Part of a small language model's weights.
Size: 10 layers, vocabulary 2048, 3.3M parameters.
Training: a variant of Muon for these matrices, 4276 steps.
Each number is 128 + 24 x the weight over the matrix's rms, rounded and kept within 0 to 255. Layers, rows and columns count from 0.

# layer 7 attention value, 128x160, rms 0.193, rows 48-63, columns 80-159
[[ 93 102 122 136 125 160 170 107 116 113 148 139  85  35 107 113 136 105 145 103 116 126  96 124 138 141 104 115 134 146 136 187  98 143 154  93 143 151 137 138 122 171 134 151 129  71 128 156  70 128 125 137 130 153 117 133 107 114 139  98 168 164 161 121 101 150 136 137 114 154 184 116 186 177 107 128  99 128 118 121]
 [177 155 111 152 114 166 147  72 124 104 151  93  97  86 106 149 145 103 129 130 167 177 111 125 166  96 140 112 162 125 126 154 114 111 125 127 107  94 127  87 107 136 154  98  82 110 125 140  88  98 138 111 106 133 190 171 144 122 139 147 136 135  63 160  88 138 131 132 169 139 192  78 155 110 171  94 165 168 129 159]
 [137 123 157 140 137 119 119 107 166 148 127 119  93 146 138 138 126  84 112 131 115 119 116 166 116 137 155 110 121 126 137  86 122  79  85 128 100 115 136 101 124 148 138 110 135 151 116 110  39 115 113 145 127 123 158  91 169 128 129 121  83 171 159 122  79 138 113 164  75 131 103 131 134 118 137 187 170 118 158 138]
 [ 86 156 118 140 106 102 126 127 129 137 137 131 111 105 128 152 144 142 143 173 135 114 123  85  97  64 143  92 182 110 126 109 133 125 127  97  79  51  53 167 152 135 135  98 154 150 146 123  86 121 147 120 123 113 157 149 171 137 117 105 163 138 172 140 131 117 112 145 159 108 119 171  83 149  91 125  81 160 111 157]
 [126 144 136 176 109 139 129 120 151  90  74  78  41 107 135 126 154 156 105 177 126 115 162 129  99 195 106 125 141 121 120 148 108 105  97 175  89 111  85 146 126 110 121 159  93  77 139 152 116 136 127 117 154 129 137 125 110 124 151 149 143 146 151 140 127 174  92 123 136 106 129 129 118 101 135 177 150  91 153 108]
 [158 131 107 149 120 123 128 183 142  76 146 180  97 118 170 112 157 106 109 129 114 115  97 113 105 143 176 139  83 124 123 117 131 184 158 156 116 101 148 159 144 142 186  83 132 127  83 124  92 110 136 116 112 130 116 133 134 140 127 126 137 141 164 124 108 137 130 135 134 120 106 166 156 154 158  98 170 112  78 116]
 [ 80 111  85 122 125 133 137  81 140  75 129 149 175 140 138 107 155 161 152 124 155 136 154 130  69 146 150 140 142 151 121 118 130 134 179 145 117 151 108 127 120 143 164  98  91 155  76 128 149 141 149 139 165 133 121 155 113 126  56 134 107 110 132 136 143 174  67 130 146 116 137  90 111 139 134 119 135 154 146 137]
 [135 131 112 116 150 118 151 146 113 140 113 148 162 143 126 115 135 156 112 112 130 112 135 130 128 168 109 120 137 142 117 125 135 106 129  68 122 133 114 117 119 132  56 139 166 149 141 171  97 106 124 154 140  99 126 158 120 108 122 130 111  80 123 151 118 118 182 116 188 146  66  73 153 176 142 181 136 170 153 128]
 [ 97 121 157  69 190 127 158 146  98 131 137 126 127 112 143 110 155 123 116 129  69 133 176 128 155 110 158  96 123 110 101  94  92 152  99 129 124 139 113 105 122 132 133 135 107 136 179 109 119 135 148 122 111 139  96 148 128 124  99 184 116 120 149 129 120 140  97 158 105 126  82 127 169 194 114 113 123 154 104 139]
 [ 73 160  98 111 127 151 106 124 136 145 147 151 127  97 157 119 149 137 128 114 139 111 134 120 106 132 131 129  95 136 134 144 158 120  77 127 130 117  95 121 133 154 136  81 138 180 130  91 131 148 105 106 122 127 153 149  91 161 100 153 186 122  34 114 106 113 125 133 129 109  74  89 138  94 118 140 146 107 147 190]
 [123 147 117 102 150 111  92 121  56  90  97  92 116  68 101  91 150 131 127 133 120 137 114 104 181  74 117 146 148  81 175 137 117 100 112 103 167 164 131 126 137 141 155 110 135 136 137  86 101 139 141 136  86 110 173 147 120 109 144 146 120 171  90 120 132 178  82 150 123 151  98 194 140 124 140 135 125 105 100 116]
 [ 52 139 103 165 158 132 108 163 120 157 110 131 103 136 115  89 139  92 152 118 198 104 101 113 137 121 140  81 113 137  89 165 122 140 104 127 164 135 161 128 129 144 126 150 127 126 143 114  90 159 110 134  89 146 146 186 116  93 136  92 148 149 124 116 134 141  92 148 127  88 133 156 118 132 131 156  95 109 137 131]
 [111 150 178 126 115 166 152 178 113 147 147 113 120 135 120 120 105 145 141 152 152 116 144 114 141 138  98 141 182 148 146 188 122 128 113 154 117  80 119 131 109 131 140 120 131 141  92 202 110 152 140 119 158 154  66 166 119 130 148 132 106 111 137 118 128 141 101 150 107 124 115 164 104 129 137 146 136 124 110 195]
 [128 143 129 165 135 144 102 131 135 194  97 129 179 118 112 116 120 161 120 124  87 152 130 152 129 167 112  88 108 131 165  80 157 131 121 149 109 140  76 150 127 125 145 156  93 148 145 105  67 162 126 135 122 135 157 130 145 126 124 153 143 117 157 143 158 123 140 162  89  97 161  59 178 134 156 128 140  87 113 157]
 [ 96 148 125 156  92 121 153 143  98 182 130  81 114 103 155  57 138 124 152 120 129 112 168 156 172  87  57 110 123 128 122  51 116 127 133 107  94 105 158 125 134 137 121 139 107  94 109 108 131 121 119 121  71 114 101  89 111 130 130 115 159 101 123  92 117 150 134 116 123 110 126 128 115 120 164 135 115 127 160 113]
 [113 133 110 118 109 143 106 113 107 189 117  99 132 106 148 122 108 109 114 130 114 155 134 148  90 123  98 133 134 131 134 116 125 148 146 129 171  73 141 133 141 102 139  90 172 116 120 156  95  80 129 110 110 140 139 139 119 156  78 128 115 150 176  58 140  79 109 155  92 125 153 129 145  94 118 122 173 181  76 150]]
# layer 7 attention output (transposed), 128x160, rms 0.722, rows 48-63, columns 80-159
[[ 96  83 120 163 132 164 140 132 155 122 144 137  86  55 123 127 123 107 118 132 128 119 120 178 137 147 119 111 127 111 181 161 102 143 131  59 169 136 133 125 132 177 125 140 166  74 135 126 109 125 123 117 133 125 152 132 119 110 152 130 108 146 127 146  72 133 155 154 132 150 197 131 155 157 101  98  99 111 134 124]
 [155  98 129 152  94 151 135  80 156 129 146  71 102 131 100 116 164  84 102 141 156 142 122 114 172 127 165 123 147 127 106 164 146 119 138  92 101 112  97 112 143 126 182  94  88 111 114 107 124  94 124 105  87 133 168 180 151 141 141 134 152 128  79 147  97 121 117 120 153 112 162 129 170 149 173 115 138 172 143 138]
 [126 110 156 144 142 118  89 119 168 143 135  99  97 141 148 124 145  75 100 162 113 120 113 171 147 105 121  80  94 110  93  99 102  87  90 152 123 135 123 153 111 129 156 106 116 143 133  98  22 140  77 134 102  92 167 112 204 147 111 115 108 139 128 123 106 117  92 146  92 150 135 118 144 118 157 151 149 116 133 180]
 [120 116 133 136 102 136 156 119 152  76 132  71 149 100 142 146  91 158 115 143 131 121 140  74 132  86 126 130 155  48 173 130 100 118 139 132  96  88 132 134 151 126 114  91 168 152 158 132  91 128 118 145 134 131 163 168 165 124  96 126 119 111 145 104 116 123 109 133 134  91 142 152 107 168  93 129 144 149 109 130]
 [139 119 102 156 124 155 122 140 147  89  79 126  51  97 101 107 146 169 115 142 121 122 129 123  77 171 144 163 129  99 109 115 126 124 127 184 120  95 102 132 107 106 136 126  81 125 155 128  92 133 132 106 161 119 109 101 107 146 117 144 145 130 147 120 137 182 108 123 109 134 144  92 150 103 134 159 133 120 129 149]
 [146 117 116 149 111 173 127 141 110  97 146 180  90 129  81 138 150 104 118 175 104 128  94 116 138 118 160  98 138 106 130 152 135 148 174 165 137 145 110 131 138 186 153  68 187 124 128 135 129 120  82 120 141 115 144 128 119 148 103 135 162 131 150 190 140 137 156 147 143 123 116 181 147 147 127  76 139 126 112 122]
 [ 96 126 136 137 120 125  88  91 139  63 103 135 163 162 133 101 124 177 109 147 166 119 179 166  98 117 183 145 134 111 140 125 108 132 163 153 104 153 140 114 133 135 136  98 125 192 105 105 118 107 131 151 141 144 135 120 119  98  90 136 142 111 111 176 107 124  99 134 123 102 124 132 107 129 116 111 135 151 144 135]
 [110 118 134 130 109 116 122 153 121 118 113 143 138 118 113 150 147 131 114 106 123  95 125 123 133 140 110 108 125 131 105 114 127 118 118  94 162  78 114 124 108 120  95 126 144 146 107 148 100 143 162 142 186  91 108 174 115 124 124 132  96  95 117 106 105 134 153 134 166 109 102  88 104 109 178 161 144 175 179 122]
 [ 96 131 155 126 169 123 159 122 143 141 119 151 114 148 138 106 117 133 143 126  90 157 130 133 135 143 149  98 117 106 102 139 125 130 124 136  99 132 112 131 107 147 101 118  93 144 171 122  97 137 160 105 143 108 103 151  98  99 133 140 135 101 153 107 118 134 118 162 129 123  98 129 180 166 133 110 111 152 137 101]
 [ 94 164 139 136 149 130 130 130 142 112 159 133 130 127 135 140 144 132 175 105  93 128 148  81  98 166  95 145 103 124 155 132 145  93  91 120 132 139 143 139 144 104 132  95 137 148 104  89 147 154 141  78 111 110 130 151  93 105  91 167 173 138  82 139 109 136  75  92 121 108  88 116 130  80 136 149 133 144 133 152]
 [134 134 120  91 115 104 133 113  79  61 124 111  94  83 130 115 148 113 131  80 143  99 131 126 138  89 128 134 157  77 169 122 118 128 106 113 142 137 106 130 130 120 143 137 136 159 117 104 105 125 115 139  84 157 159  98 106 112 133 151 118 133 107 114 151 140 104 121 112 145 101 163 148 119 159  79 134 138  77 126]
 [108 145 155 160 152 137 120 170 119 130 122 105 137 117  91 111 133 101 127 139 204 107 114 100 131 132 134  86 144 170 120 137 145 133 129 118 140 103 136 130 125 145 152 126 144 141 187 156 132 182 134 112 116 126 144 177 117  95 111 140 100 178 140  92 159 131  95 136 151  90 159 164 166 119 155 125 125  99 125 166]
 [117 133 128 125  79 145 143 124 122 161 130 107 141 118 115 129 134 115 132 146 165 113 128 131 112 141  83 120 157 126 184 183  89 125 134 144 153 115 130 125 118 122 123 157 110 107 119 150  87 177 147 133 175 152  62 167 151  88 135 126 156 138 138 155 105 136  91 140  61 109 146 135  76 172 166 117 105 131 150 181]
 [126 119 139 127 124 149  64 128 120 197 110 127 191 121 125 119 143 151  91  88  64 148 164 130 135 139 136 115 144 105 146 102 146  94 128 100 143 135 127 128 138 138 141 156  65 157 151 107 134 189 114 133 169 125 165 144 128  95 107 137 148 116 142 159 145 149 124  99 134 120 133 102 162 130 155 118 165 154  87 133]
 [108 110 103 134 112 130 117 178 106 164 126  81 125 124 145  64 144 121  92 139  82 150 150 119 161 104  80 102 131 150 119  87 105 108 105  84  80 132 138 107 137 106 134 107 116 131  96 133 155 114 129 128  85 151  76 112  97 151 133 104 151 104 131 116 118 168  85 192 125 101 144 129 147 138 150 109 126 122 176 108]
 [119 100 109  90 122 176 140 102 109 167 136  58 138 112 119 139 100 102 113 120 104 181 145 151 110 163 143 121 116 117 147  96 147 145 174 194 140 110 140 143 131 133 118 101 177 129 106 112 127 153 120  97 113 138 130 127  81 161 102 118 108 156 167 105 135  58 125 129  81 109 136 120 103 106 159 110 149 140 100 117]]
# layer 7 attention query, 128x160, rms 0.129, rows 64-67, columns 80-159
[[138 135 111 136 154 132 136 110 106  99 104 130 124 137 131 125 141 145 134 119 141 119  79 119 114 107 119 153 110 107 129 113 148  94 112 114 112 111 107 118 131 148 133 161 139 117 115 167 105 112 133 150 135 140 119 115 144 146 161 132 147 160 117 144 104 110 145 145 139 143 120 111 143 117 111 134 110 123 138 123]
 [141 124 118 119 131 123 105 116 139 146 125 123 117 128 108 144 140 110 152 159 172 113 125 131 127 123 141 112 128 146 140 159 168 145 150 114 112 123 150 117 159 122 152 130 138 124 117 154 137 132 131 135 127 117 131 106 115 113 178 108 133 106 133 119 127 101 124 133 122 131 119 124 119 122 129 171 105 107 134 101]
 [122 154 133 154 142 165 108 130 137 139 114 130 137 135 118 141 121 109  74 152 130 130 140 163 130 128 131 120  99 138 116 147 149 100 140 125 132 128 167 134 151 107 149 136 119 136 111 154 143 126 100 112 136 114 109 104 136 125 134 109 139 125 129 133 112 152 158 126 130 117 125 156 129 112 126 130 158 132 134 168]
 [111 112 110 110 103 109 145 120 126 155 149 108 131 109 131 122 154 150 137 106 111 118 166 104 118 138  94 125 145 127 127  89 152 152 128 165 123 161 139 140 119 130 107 118 134 104 119  97 128 142 143 149 123 125 156 124 129 131 104 122 161 134 143 116 152 149 107 115 141 135 127 117 107 149 152 121  96 105 130 150]]
# layer 7 attention key, 128x160, rms 0.137, rows 64-67, columns 80-159
[[150 124 119 126 166 123 115 133 113 143 155 148 145 106 121 141 121 115 119 109 119 134 146 109 126 133 129 122 114 106 111 133 112 138 128 135 108 108 113 129 133 126 107 138 126 120 128 112 117 126 134 107 137  96 133 116 148  92  98 113 152  91 129 103 129 142 114 105 104 114 140 119 125 143 143 110 106 122 124 103]
 [135 137 150 141 159 143 134 140 116 123 138  93 134 160 119 138 127 148 110 111 103 142 162 137 124  92 107 158 133 133 100 100 129 146  94 127 134 139 111 101  90 107 110 155 133 108 129 126 106 131 139 105 148 128  99 120 106 117 119 142 114 148 117 128 147 129 135 129 138 129 129 112  81 118 131 118 118 126 129 128]
 [107 105 130 122 140 133 145 159 131 119 136 102 128 132 152  99 120 130 140 118 127 104 118 128  99 153 109 110 151 120 126 107 113 110 121 136 170 114 151 103 124 138 109 173 128 162 115 122 135 132 125 147 119 128 129 127 133 138 113 136  86 135 137 137 136  90 131 139 162 117 127 115 129 178 133 104  96 130 120 102]
 [137 139 153 130 103 149 134 152 121 110 120 132  82 183 130 122 115 126 121 143 149 112 109 122 114 110 117 120 143 133 134 137 144 103 132 118 120 169 103 159 116 132 109 122 152 129 114 125 132 128  94 113 111 151 108 150 129 165 110 133 115 147 149 151 122 129 164 133 109 116 103 157 137  94 142 128 164 110 109 144]]